From a checkpoint of a small transformer trained on Wikipedia.
Size: 3 heads of 32, vocabulary 2048, 1.4M parameters.
Each number is 50 + 15 x the weight over its row's rms, rounded and kept within 0 to 99. Layers, rows and columns count from 0. The size before them is the row's rms in percent of the matrix's.

# o: layer 6 attention output (transposed), 96x96, rms 0.077, rows 4-20, columns 0-95
# v: layer 6 attention value, 96x96, rms 0.0625, rows 5-20, columns 0-95
o4 101:26 46 50 52 67 82 56 63 61 63 50 58 29 72 44 56 48 64 59 61 40 40 47 41 26 40 57 58 58 95 38 57 52 61 34 66 41 75 44 60 46 72 72 54 41 44 26 48 40 61 58 33 39 28 54 50 07 50 71 38 51 61 61 58 42 37 64 36 37 43 22 26 24 54 60 36 70 46 26 36 39 59 55 69 59 32 43 73 44 68 50 71 36 59 42 39
v5 108:67 50 38 81 46 62 60 52 53 36 45 41 87 57 49 58 59 53 61 55 34 41 37 59 77 24 56 45 46 51 49 28 36 60 40 37 34 46 37 21 77 69 34 61 66 71 25 53 60 36 57 43 52 51 57 30 59 57 78 40 35 68 28 84 54 55 56 51 20 58 57 21 50 53 42 33 82 37 48 46 45 49 33 76 60 40 51 33 63 45 37 31 36 33 64 37
o5 107:32 59 29 51 79 34 40 26 51 72 59 33 50 49 37 88 62 37 58 39 70 20 70 75 58 47 07 41 55 54 57 56 40 46 31 26 51 33 56 68 40 73 25 56 46 39 40 53 53 55 59 53 69 54 38 60 65 25 70 38 63 43 30 41 43 62 51 42 64 50 44 50 78 51 56 44 59 30 65 43 45 46 39 60 44 54 84 54 35 56 50 75 21 57 59 41
v6 104:56 40 36 60 35 63 57 41 57 47 25 45 60 24 59 38 25 53 50 44 52 35 57 44 71 65 53 48 50 60 43 20 38 51 20 73 56 75 60 75 81 82 27 78 40 25 54 52 42 51 40 39 25 64 26 52 53 83 80 41 67 41 43 45 30 45 67 65 76 49 54 50 21 52 65 77 59 51 40 29 53 54 53 59 31 47 39 46 46 67 38 55 53 58 52 50
o6 102:51 38 82 56 44 54 51 44 41 55 67 64 70 34 32 52 48 56 45 36 45 57 28 33 36 41 47 49 45 57 42 29 54 55 45 47 33 27 36 74 81 36 24 32 52 65 42 39 23 54 72 65 63 54 53 54 55 46 60 76 38 55 30 64 68 65 55 66 39 51 47 53 53 36 19 32 93 53 78 50 60 49 26 80 44 45 61 69 56 13 67 59 47 35 57 46
v7 098:61 41 55 55 50 38 55 20 67 58 27 42 76 51 61 28 26 47 62 26 53 49 49 83 44 79 50 44 61 62 36 46 55 58 15 37 43 68 47 36 45 25 70 44 49 40 41 33 44 43 45 73 48 64 48 53 35 73 56 14 51 33 15 52 48 44 60 63 33 45 66 53 58 44 90 73 58 64 56 43 30 44 50 48 47 42 44 65 49 59 63 81 67 64 61 36
o7 095:65 32 26 74 30 70 15 44 47 60 47 59 55 40 58 50 55 42 20 45 81 62 31 27 46 56 58 41 37 29 41 25 51 78 61 53 47 48 52 73 62 33 37 47 60 52 58 60 48 27 36 66 65 33 42 46 59 56 78 52 56 52 64 48 62 57 56 86 51 53 59 61 44 52 26 45 60 55 66 56 67 34 16 75 47 70 48 38 15 58 49 54 43 45 27 66
v8 105:51 25 45 47 11 55 61 39 58 42 43 59 54 48 55 26 40 59 77 49 48 73 45 66 40 57 66 61 52 17 41 55 46 39 51 48 79 59 30 53 23 39 62 62 44 55 42 61 56 49 52 69 51 51 22 47 65 80 29 54 29 52 65 59 56 19 79 55 49 62 36 37 51 64 72 65 61 48 24 55 18 58 58 51 33 55 74 41 25 38 46 80 44 40 60 38
o8 108:70 38 28 79 33 38 45 68 49 46 35 75 78 52 66 46 58 49 40 38 67 63 55 53 65 48 45 33 58 50 19 33 59 42 23 47 34 30 49 58 51 43 24 64 68 36 35 65 83 56 76 66 32 49 40 29 51 56 72 55 65 43 55 35 63 64 60 74 36 60 65 60 59 45 48 41 50 45 45 52 69 20 45 48 70 63 18 34 47 58 38 13 53 39 45 57
v9 104:75 63 60 53 71 30 48 86 31 55 67 63 45 69 42 45 53 35 35 56 68 38 30 40 63 45 53 62 45 73 62 56 67 85 41 41 36 24 32 48 36 37 44 59 47 35 39 64 57 33 35 60 36 33 51 40 54 38 76 56 64 52 35 68 53 35 49 66 52 85 66 31 27 50 47 49 37 55 75 44 53 39 40 30 13 58 66 47 54 78 47 51 26 42 60 65
o9 098:51 38 38 48 63 61 53 30 45 53 27 50 71 41 62 30 33 72 35 66 47 54 58 31 64 45 35 48 63 59 53 53 29 56 50 47 57 81 49 62 46 64 70 30 47 65 45 69 20 39 67 43 46 43 50 64 72 15 30 54 38 50 40 37 20 35 46 41 26 48 41 91 45 65 71 33 59 50 51 73 24 74 27 47 41 49 49 74 41 63 56 60 37 77 45 69
v10 102:49 68 70 39 18 36 58 56 51 60 23 45 19 30 37 55 39 47 49 83 52 47 41 18 70 55 70 63 38 51 44 83 53 22 48 62 41 50 51 24 48 52 38 28 57 26 63 71 64 64 49 61 62 60 30 53 58 67 47 68 51 33 30 39 61 74 52 35 59 58 31 63 47 50 40 74 60 58 52 50 70 43 80 53 58 58 62 44 15 52 56 49 29 62 42 59
o10 101:45 16 51 61 53 33 44 44 62 23 40 66 67 71 85 57 83 58 75 47 38 52 53 64 36 35 65 41 63 72 41 15 62 50 50 52 36 54 43 68 52 55 38 49 59 56 54 54 28 67 62 48 30 35 55 23 55 59 41 35 26 56 59 43 31 63 37 36 65 23 57 38 53 39 45 77 49 70 69 41 59 61 59 33 51 47 43 40 58 31 73 68 65 14 53 36
v11 093:63 34 72 20 48 64 75 55 60 74 53 51 50 55 34 41 67 48 77 46 20 52 30 69 56 49 55 47 65 50 29 40 48 48 27 60 64 52 69 47 55 56 37 73 51 69 38 70 45 39 48 39 69 42 53 80 41 29 35 23 76 43 46 86 51 32 32 80 51 59 23 59 70 53 33 63 38 52 59 22 51 60 49 38 51 59 58 56 31 28 43 72 44 58 39 46
o11 095:35 84 10 42 40 31 39 30 39 50 44 46 37 61 65 63 64 55 46 43 73 49 43 49 45 47 63 59 46 38 45 50 70 57 50 70 45 22 26 47 80 68 71 31 66 42 46 27 46 44 45 60 52 39 31 48 59 59 56 46 45 28 55 56 83 43 33 47 38 18 79 41 42 62 45 45 45 39 62 67 69 42 61 57 43 73 72 38 57 75 74 22 60 38 67 53
v12 089:70 33 27 60 50 47 56 33 52 57 64 57 57 80 33 63 23 15 55 51 45 51 58 42 70 28 69 65 54 57 46 60 37 64 53 49 66 61 41 70 43 58 72 56 54 37 40 26 21 30 37 90 46 49 64 60 29 64 25 32 66 32 38 45 71 54 66 50 49 54 52 54 57 64 48 58 34 43 55 16 49 41 67 48 26 56 49 38 50 54 23 47 33 37 56 85
o12 094:69 95 58 70 24 35 39 53 57 54 63 78 36 48 90 56 31 57 47 59 65 74 50 24 46 57 47 48 50 52 37 58 54 28 46 59 55 50 36 73 39 29 63 45 50 75 40 56 16 40 44 28 54 35 37 39 41 17 74 39 48 50 65 36 55 41 36 46 53 60 48 68 36 50 24 46 63 60 60 48 39 44 38 44 69 38 66 54 34 51 81 33 53 70 52 49
v13 103:59 31 54 37 31 36 44 36 64 35 47 77 65 53 40 47 31 60 63 52 58 65 39 47 55 44 35 70 26 51 34 48 62 45 75 77 41 60 22 57 41 77 46 50 44 54 56 37 58 33 70 25 60 54 45 33 46 37 54 20 56 42 57 61 56 40 33 45 55 71 73 60 54 60 69 51 50 93 27 67 47 56 54 31 47 12 51 57 34 26 36 64 74 67 35 71
o13 100:81 35 44 51 67 55 46 43 48 58 46 59 34 55 54 45 46 55 36 60 59 37 36 54 54 51 67 51 50 46 50 58 38 37 22 46 54 37 80 55 54 51 31 47 43 46 40 53 49 66 49 56 44 41 49 44 00 99 48 79 38 33 54 23 59 47 71 65 53 71 60 59 46 46 70 39 34 29 50 29 45 50 78 57 57 58 44 61 59 47 57 20 51 36 53 46
v14 109:29 54 71 52 25 53 74 64 50 62 51 39 41 86 40 43 58 36 54 49 60 38 68 46 36 22 30 62 63 43 64 52 57 72 50 50 56 65 63 55 77 68 41 69 31 53 42 29 52 38 53 38 36 27 50 49 59 46 53 60 29 76 54 48 48 48 49 84 60 60 45 47 53 37 61 41 40 33 28 76 40 31 28 90 53 46 70 45 59 39 41 14 35 69 66 35
o14 107:31 48 49 40 38 27 50 65 52 53 54 45 91 52 55 44 44 51 69 45 36 48 67 56 42 61 33 53 62 56 38 67 49 40 60 28 67 55 59 47 25 32 47 30 44 61 26 17 83 38 46 62 68 65 45 62 48 32 54 42 62 33 31 61 48 65 62 24 48 54 41 58 43 69 54 16 64 58 50 70 31 44 74 30 61 65 36 75 44 57 57 96 36 33 48 37
v15 118:89 30 39 45 44 58 48 34 20 47 53 44 53 50 25 56 52 52 42 40 59 64 62 46 57 50 56 46 73 51 06 68 32 50 51 45 37 28 63 37 43 54 55 54 45 36 68 62 39 46 70 39 23 50 28 52 50 47 58 53 89 74 57 78 34 48 42 40 65 65 62 67 22 60 49 52 36 73 69 63 18 53 56 32 72 76 34 36 59 45 41 59 61 40 50 48
o15 112:32 80 26 28 69 82 57 58 37 53 37 54 31 24 57 60 53 72 46 53 44 50 34 40 39 50 69 66 50 16 48 32 39 38 46 44 36 41 35 75 50 59 65 39 42 74 50 64 41 41 72 54 45 47 51 35 55 69 42 47 64 43 37 50 53 42 49 59 28 58 58 44 61 44 53 47 41 54 07 20 79 50 41 57 59 29 62 89 60 51 62 58 48 46 61 84
v16 118:56 60 46 59 72 59 25 50 45 64 55 49 41 59 36 22 54 34 44 39 32 24 57 46 25 49 30 49 57 20 56 41 73 33 39 40 49 49 70 45 30 56 33 46 51 22 72 53 35 27 88 53 41 41 36 27 44 66 68 73 69 59 21 64 58 77 71 66 56 56 41 56 34 51 47 45 42 62 50 71 58 53 41 62 62 56 42 61 46 20 75 49 78 48 41 65
o16 110:46 44 54 37 29 84 44 23 40 41 75 45 74 16 44 76 48 52 40 61 31 36 72 53 51 55 52 25 53 38 44 35 29 71 44 23 56 55 18 74 58 66 67 36 69 63 57 43 61 54 47 36 48 57 25 63 24 50 51 64 48 61 52 60 68 28 51 71 47 58 56 51 49 29 50 70 48 81 26 54 67 69 49 31 34 54 60 51 71 49 52 50 42 25 63 52
v17 100:71 34 54 54 41 70 49 51 38 82 80 33 38 86 38 67 28 27 29 46 41 64 33 57 43 52 48 53 52 59 47 56 60 40 60 46 19 53 06 33 66 31 45 66 75 60 73 48 53 54 42 54 36 54 59 45 48 41 51 38 33 63 55 77 32 30 56 51 74 42 32 39 35 34 52 51 67 37 41 57 38 48 34 64 58 54 59 46 56 70 56 31 80 40 76 54
o17 096:64 60 36 40 68 50 38 55 54 45 67 52 54 43 58 45 35 29 52 57 71 52 48 52 35 78 63 40 53 58 73 86 50 17 26 55 92 48 72 53 35 69 38 47 29 27 50 58 71 32 35 60 52 40 40 59 70 38 34 54 46 42 22 51 45 50 29 61 28 27 82 59 52 57 48 44 77 46 41 27 41 53 26 35 61 55 38 49 53 45 59 86 41 44 57 60
v18 097:39 28 73 28 33 49 42 46 67 31 50 77 53 55 47 42 50 52 66 31 53 44 56 29 28 39 55 38 58 56 50 51 48 60 60 69 41 48 65 39 56 55 24 58 54 34 84 22 50 31 55 52 42 32 33 72 60 58 74 56 60 60 21 78 67 49 42 18 62 49 38 66 31 57 53 05 52 41 43 47 58 50 67 50 67 72 45 50 36 44 26 50 70 54 80 39
o18 085:61 53 49 33 34 56 56 49 32 62 19 34 61 65 58 57 76 50 55 41 40 25 81 33 27 70 54 65 62 64 24 48 39 36 30 47 66 41 52 50 57 35 37 43 27 58 66 40 63 37 49 49 41 52 36 53 22 74 61 17 55 50 69 52 58 36 41 61 29 59 66 35 54 46 52 41 56 45 32 39 45 45 60 60 52 49 95 64 79 28 65 69 77 41 62 68
v19 105:73 69 50 41 55 62 63 72 56 55 57 48 58 74 41 62 59 66 40 73 26 72 17 41 74 85 44 51 60 48 38 62 42 33 54 63 43 55 41 47 57 45 51 36 34 82 44 32 70 39 77 39 55 45 46 42 47 25 37 29 56 66 51 35 58 40 46 45 65 39 57 34 70 65 61 41 63 54 46 39 23 48 63 54 40 19 44 22 74 22 60 45 25 49 26 46
o19 103:43 61 27 52 73 37 71 12 62 47 53 74 21 70 54 49 41 63 67 24 85 61 39 59 49 59 57 57 31 49 53 38 46 45 46 45 51 30 75 40 41 73 46 75 46 39 40 36 68 47 28 44 86 48 79 42 22 56 16 50 52 48 28 51 37 42 52 46 56 37 40 79 66 65 54 42 48 47 47 51 79 45 53 55 43 39 61 47 44 55 40 41 44 60 73 31
v20 100:53 43 34 48 41 69 52 38 44 37 48 61 38 43 48 49 33 49 84 93 26 69 24 40 71 55 56 27 52 53 32 38 53 49 71 81 78 46 56 44 43 28 44 59 57 68 53 29 60 37 78 50 22 43 58 45 58 31 45 47 64 69 40 50 36 49 52 57 55 85 52 27 69 28 72 46 33 66 43 78 38 59 47 36 55 20 66 42 35 44 57 48 52 52 53 48
o20 097:48 52 48 41 70 42 40 56 39 69 44 47 46 60 27 21 78 52 44 39 82 55 30 40 62 61 37 52 57 34 38 48 36 36 38 16 36 23 48 47 23 74 44 33 63 29 52 49 51 54 43 41 68 46 36 57 36 98 35 54 58 44 58 52 51 50 65 56 58 30 43 84 44 63 75 46 61 47 48 34 69 47 49 44 82 68 49 56 70 45 41 55 79 67 45 33